{
  "num_hidden_layers": 12,
  "rope_theta": 10000.0,
  "rope_fraction": 1.0,
  "qk_norm": true,
  "tie_word_embeddings": false,
  "warmup_steps": 305,
  "train_tokens": 92240000,
  "max_steps": 11260
}
Each number is 128 + 32 x the weight over its row's rms, rounded and kept within 0 to 255. Layers, rows and columns count from 0. The size above them is the row's rms in percent of the matrix's.

# layer 6 MLP up, 320x128, rms 0.192, rows 143-159, columns 64-127
size [104 100 102 108  90  96 101 101  99 103 102  86  97  98  95  97  98]
[[164 139 153 121  98  94  61  89 145 112 150 187 135 218 149 173 202 132 121 117 141 147 167 115 137  98 137 125 184 128 127 143 116 157 183 141  98 125 120 199 119 156 155  74 123 146 102 165 132 114 102 140 120 115 147  89 149 138 130 116 119 106 106  79]
 [125 124  91  80 127 103 114  56 157 146 143 111 161 101 119  73 111  97 117 140 120 122 108 100 170  84 108  98 188 169 203 114  80 104 170  53 169 190 131 134  68 154 124 143 101  92 134 111 169 196 152  99 103 126 142 121 149 120 157 134 135 130 107 140]
 [160 100 145 205 143 133 128 100 129 115 157 107 155  93 127  47 155  81 135  75  95 147  69 108 195  76  72 131 155 136 190 117 118 130 141  65  81 103 117 103  85 122 188  73 106 104 115 168 143 112 180 153  63 159  84 155 130 138 163 131 111 165 121 181]
 [ 84 165 104 143 119 152 131  82 126 106 133  48 147 134 114  93  99 128 122 159 166 121 107 110 150 128  57 104 140 124 104 119 160 182 151  52  94 152 104 143 103 111 100 118 117  82 168 153 109 117 107  95 143  90 107 165 192 155 120  75 153 135 144  85]
 [131 101  85 160 163 119 145  97  75 111  66 172 165  96 160 155 120 110  90  92 116  87 138 212 160 114 115 104  98 118 190 153  97 108 134 129 145 151 105 131 128 119 167  98 136  75 182 124  96  75 154 131 111 147 146 120 169 141 153 101 129 130 160 165]
 [ 76 122 159 141 114 177 120 121 184 127  79  88 133 137  85 122 167 164 124 138  74 246 129 102  96 150  87 131 131  99 119 150 114 106 153 142 118  83 171 165 156 153 100 147  81 159 128 133  78 149 150 175 119 134 173 116 173 146  97  95 139 143 141 140]
 [134 127 148  95 129  58 135 176 113 126 137 111 124 161  93 161  87 110 124 122 128 168  90 126 118 163  57  87 149 127 170  87 114 175 115 117 147  79 216 127 147 148 158 176 107 149  97 135 131 134 135 142 107 108 139  94 104  98 182 109 144 140  93 175]
 [104 119 144 155 133 135 134  90 147  45 168  91 121 151 120 180 119 143 129 158 137  95 112 128  76 162 163 166 123  98 137 142 112 202 110 131 157 128 135 121 116  63 174 113 114  91 110 154 130 120 158 148 145 148 116 156 102 108 132 105 132 129 118 133]
 [160 111 141 132 119 121 125  64 164 103  65 111 108 122 144  94 140 199 123 126 119 147 131 127 117 121 119 124 131 116 109 169 110 118 131 193  95 110 159 150 152 126  88 156 105 101 131 196 123 144 106 133 141 130  86  77 109  91 198 100 172 119  90 190]
 [188 111 135  62  91 139 126  89  98  72  99 151 152 128 100 120  91 101 134 105  74 160 112  98 136 120 132 113 111 149 107 110 114 124 159 107 127 144 194 161 106 145 147 140 112  87 163 142 223 109 133 133 112 112 147  78 130 125 152 134  76 107 102 187]
 [ 64 119 124 116 193 126 176  60 148 127 166  94 100 151 142 133 106 128 164 104  89 113 157 120 156  99 125  91 112 113 114 140 132 173 111 154  87 146 185 175 130 143 186 130 114 153 125 116  58  97 154 161 145 147  89 116 134 155 115 193  67 154 169 118]
 [150 164 102 124 163 125 127 144  98  89 148 117 152 180 151 108 165 138  95  86 115  58 177 152 107 121  62  49 118  80 115 105 165 103  86 101  93  69 159 153 132 116 151 131 122 154 119 155  91 148 131 147 148  89 173 113 109 109 113 195 130 121 158 188]
 [ 97 117 169 133  68 122  90 120 110 101 142  89 185 171 112 146 127 107 146 104 156 100 111  91  93 127 252 124 144 177  87 151  98 121 159  98  89 167 149 159  80 126 117 110 175 109 111 154 132 125 130 141 138 142  53  29 166  94 120 138  84 111 136 109]
 [173 126 119 143 103 115 178  72 145 168 165 140 133 127 126 164 127 109  69 174 156 200 121 162 116 112 145 170 171  88 131  76  92  47 111 156 153 110 126 167  93 123  86  93 135 145 138  70 150  28  86  99 134 123 163 181 100 159 109 159 138 137 112  75]
 [118 111  75  68 146 126 165 177 147 135 155 114  78 135 131 122  73 171 100  51  83 130  89  80 137 118 100 118 122 108 120 121 139 139 131 103  96 139  95 134 101 203  81 163 169 143  90 140 190 130 151 125 101 142 117 127 119 164 162 101 143  56 163 144]
 [100  91 147 140 131  94  65 113 104 113  78 119 105 104  93 217 134 138 109 119 146 170 162 138 117 117 111  92 157 154  98 104 137 117 134 155 115 110 202 107  98 134 150 116 177 126 147 110 140 135 135 132 167  99 174 116  79  71 118 174 117  99 127  96]
 [125 123 133 142 128  87 124  66 156  80 106  79 143 124 116 174 166 144 134 119 116  66  50  91 137 121 123  93 157  89  86 179 136 123 116 129  83 134 161 192 122 180  98 163 125  83  80 126 107 101 166 144 109 130 119 132 178 115 120 156  94  91 152 135]]
# layer 6 MLP down (transposed), 320x128, rms 0.191, rows 143-158, columns 64-127
size [104  96 101 106  92  96  99 103  97  97 105  94  97 101  94  97]
[[114  40 164 173 109 167 118 208 132  77 121 121 159 133 139 157 124 181  80  97 132 151 113 150 101 141 124 129 107 130  86 124 129  78 163 125 136 127 159 146 137  95 138  90 112 160  94  99 161 100 130 142  89  61 168  90 129 133 152 108 196 111  91 133]
 [128 131  61 138 107 150 108 129 189 123  95  87 162 128 151  96 137 152 130 116 158 103 185 149 126  99  91 131 126 137 144 166  99 155  62 124 113 195 145 147 137 128  91 139 134 116  67 132  89 145 100 174 114 127  91  78 108 119  92 118 135 188 112  96]
 [ 96 125 111 116 171 170 108 157  90 129 171 140  90 107  91 138 159  92 109 128 160 125 146 122 107  99 117  93 179 134  94 176 141 150 197 170 104 150  85 101 149 105  87 174 127 125 127 139 163  84 144  89 111 152 185 141 125 120 156 148 159 144 152 157]
 [161 147  95 151 143 124 102 101  79 117  85 106 132 133 123  72 173 126 131 138 117 194 128 135 116 165  78 110 123 100 120 124 202 182 199 102 122 114 108 194 128 171 160 167 109 173 116 122 130 150 112 198 106 165  90  61 105 136 112 161 144 160 150 131]
 [133 143 111 134 128 152 153 102 163 148  94 119 151 154 190  89  62 153 165 192 159 100 168  96 106 152  96 131 127 121 152 163 196 151 140 143 217 123 144 119 117  68  96 154 103 106 137 160  92 161 120  98  94 113 196 121 149 128 148 168  93 128 134 155]
 [145 106 105  94 115 143 146  97 135 139  74 109 136  99 104 103  99  94 119 164 101  91  93 140 131 140 140 109 141 142 193 114 114 160  82 158 181 140 101 160 107  80 168  96 158 166 135 129 155 140 214 120 144 139 151 164 134 118 179 102 125 154 126 117]
 [153 124 158 198  99 139 119 113 156 109 108 114  57 127 158 177 144  88 149 131  88 145 166  92 114 166 219 178 118 177 102  83 115 137 115 109 130  44 121 156  72 151 131 148 134 118 189 144 112 181 148  98 125 151 104 177 112 125 147 131  85 133 166  97]
 [134 169 202 152  93  79 137 220 144 143 181 124 151 176 159 133 131  86 154 111 116 147 150 120 144 101 131 116 101 176 170  82  77 117 148 127 131 143 117 135 148 163 181  94 150 110 143  77 105 189 132 139 124 181 121  88 137 148  98 127 141 120 166 201]
 [150 130 108 116 111 112 114  95 202 129  45 120 144  92 130 194 171  74 128 184 125 118 156 148 146 131 117  94 136 137  93 171 109 125  97 131 131 147 140 145 167  93 158 164 122 127 142 134 130 199 135 142 153 137 175 124 127 117 121 137 167 155 175 137]
 [127  95 104 114 137 134 161  91  37 136 132 149 111 154 113 116 149 169 119  63 204  95  85 141 173  84 149 132 180 172 108 155  97  73 158 140 153 157  93 147 110 132 180 113 165 144 195 131 155  92 102  94 118 192 109  92 119 107 119 107 174  96 158  97]
 [102 181 104 184 141 110  86 177 147 101 128 106 147 169 195 110 158 102  93 102 123 121 170 118  95  61  72 134 139 117 124 137 124 117 110 122 156 207 184 122 134  87 129 104 174 129  79 117 155 139 124 145 115 157 121  83 173 140 125 112  88 144 172 137]
 [108 167  85 107 143 102 105 137 134  98 120 152 168 125 114  56  79 171 173 100 148 100 135 129 136 164 135 140 105 117  80 100 139 125 153 179 142 118 140  78 178 112 166 118 163 110 133 140  75 101 101 171 130 113 146 176 102  99  96 171 132 103 145 120]
 [136 119 192 124 168 157 101 113 115 141  94 130  74 155 175 151 145 122  73 114 120 142 172 171 124 105 178 102 135 103  95 143 155  59 186 103 104 128 108 119 120 163 151 190  99 135 182  85 114 177 125 126 111 101  92  87 125 106 133 117 119 112 126  68]
 [141  93  49 104 120 135 112 106 129 170 133 126 111  65 116 149 159 140 113 122 106 155 173 155 165  68 115 132 113 142  97 118 100 163 158  60 154 133 131 150 111 147 118 122 134 137 149 171 151 105 119 132  89 137  92 147  50 230 165  94  52 128 143 104]
 [206  86  97 181 122 101 141  87 167 132 121 151 184 119 123 162  99 165 164 130 150 124  78 150 178 151  71 126  88 123 129 132 106 147 120 189 118 117 112 133 139 135 120 137 108 124 121 117 139 130 185 152 106 110 172 160 109  70 149 165 161 143 121  77]
 [ 91 111 113  83 182  77  65  97 165 154 143 115 114 131 104 140 115 141 115 159 119 114 124 144 129 229 160 197  79 134 155 139 188  92 124 124 157 121 114  81 147 129 109 108 146 164  97 142 146 134 101 144 110 172 133  87 149  93 134 130 100 142 136 206]]
# layer 6 MLP gate, 320x128, rms 0.193, rows 144-159, columns 64-127
size [ 96 105 104  90 100  92 100  94 104 104  93 100  99  94  92  97]
[[204  75 171 132 133 137 118 133  88  67 115 118 130 135  92 103  96 140 125 155 123 140  99  96  91  97 122 109  95  95 142 101 134 127 143 117 117 132 103  74 153 121 160 150 190 117 120  49 121  83 146  66 130 154 111 127 146  59  88 155  79 152 181 135]
 [113 127 179 134 128 151 156 129 151  96 119 159 101 169  95 158 166  48 109 148 117 117  65 204 109 113 150 154 140 113 148 142 120 134 138 131 129 100  88  45 139 178 135 129 113 142 150 135 143  62 112  99 119 148 101 106 127  83  99 112 101 170  79 154]
 [135 124  92 110 130 125 149 101 127 162 145 129 114 122 102 142 159  97 127  90 155 124 143 116 129 133  81  67 163 159 186  43  90 165 150 176 135  83 115 150 162 158 121  47  84 123  96 111 114 154  69 125 180 142 124  87 148 164 178 102 104 170 127 157]
 [ 80 131 113 149 194 144  90 141  87 120 111 144 124 123  94 143 117 111 140  72 160 153 111 165  90 139 188 200 103 129 162 129 100 129  79 115 151 110 137 148 141 109 133 177 107 144 172 119 138 182 106 141 146 119 155 121 146  87 135 139 144 135  59 136]
 [138 204 149 130  99 131 107 105 131  86 155  96 103 148 105 106 133 135 123 120 132 118 127 136 168 126  83  47 163  99  81 140 113  61  82 152 132 137 150 153 160  73 115 178  54  92  89 130 156 112 110 121 139 146 188 117 103 136 103 111 178 124 164 131]
 [100 138 168 107 115 104 135  90 148 140 147  71 123 124 138  90 158 139 138 146 134 122 175 163 160  97  97  85 187 187 119 135 114 149 179 155 107 186 136 161 143 112  85 117 160 122 137 100 129 101 145 121  97 150 160 168 136 160 161 132  44 155 135 142]
 [134 113 149  96 185  85 159 138 123 117  83 145 101  82 133 110 124 141 123 105 193 135  75  71 113  77  80  77 136 157 120  90 166 113 118 128  91 130 121 102 150 153  81 129 111 162 142  86  98 143 124 100 107 158 139 143 125 167 161 143 147 152 118 163]
 [122 158 130 187 114 167 160  88 182 114 128 108 123 143 163 146 128  82 108 114  94 114  97 137 148 100 111  48 166 126 138 128 112 202 136 159 117  76 125 129 136 115 127 127 187 104 140 164 102 106  98 112 128 162  31  90  94 145 155  71  66 125 126 199]
 [ 98 148 140 116 140 120 137 126 133 111 127 105  71 151 113  60 114 167  91 209 113 140 146 154 195 140 150 106 158  93 104 150  69 118  90 142  72 183  65 122 144 114 133 152 112 131 116 118  19  99 158 130 192 186 111 179 124  77 127 103 127 166 149 180]
 [116 139 144 148 117 134 124 112 111 104  97 141 184  78  97  89 120 154  96 130 193 147 110  87 128 115  68 167 133  94 212  58 116 174 133  85 136  88 129 149 107  80  72 137 158 138 147  65 204 154 151 130 139 158 176 143 131  78 156 120 163 145 114  97]
 [126 147 171 190 143  94 142 154 126 161 154 130 105 128 160  99 111 179 146 133 173 194  94 121  88 135  88 150 125 154 161 149  95 136 113  44 122 146 132 146 122  70 142 106  64 146 100  81  88 104  62 120 118 155 125 121  93 155 118 148  68 123 160 104]
 [137 146 173  61 114 157 129 141 188 151 147 176 111  84 156 136 168 160 105 166 140 136 124 103 102 162 139 194 127 167 136 111 181 129  97 174 102 143 158 111 161 109 155 165 124  89 104  76 107  87  55 129 163 167 152 122 122  96  97 173  82 178 179 169]
 [119 146  79 129 157  87 126 162 155 126  70 115  77  75 110 161 103  97 135 134 140 139 133 166 180 135 147 116 130 187 145  31  63 178  92 120 127 114  81 127  93 155 166 122 161  98 144  82 147 164 133  94 154 114 139 150 119 138 155  89  82 108 134 101]
 [ 38 112  82 145 180 134 187 193 159 146 163 142  83 172 108 107 124 139 136 136 138 122  84  74 115  67  91 115 131 115 109  63 114 119 132 116 103 193 148  93 124 162 120 172 147 149 131 146 144 121 128 136 138 138 147 126 133 152 106 117 147  57 111 141]
 [109 134 159  99 139 138  51 125 142 142 147 186 121  90  95 133 103 183 125 198 176  96 130 139 147 130 114  92  94 107 125 129 153 101 133 110  76 169 160  94 137 119 138  69 106 180 127 149 140  78 122 168 120 122  67 101 108 141  91 178 138  73 149 120]
 [149 126 150  99 151 163 125 154 119 155 157 157  88 114 157 143 180 122 100  94 144 144  85  97  63 128 124 151 136  76  47 103 107  87 127 143 112  91  82 110 149 132 204 136 108 142 116 107 179 162  78 174 148 129 167 127  94 147 142 128  89 132  98 147]]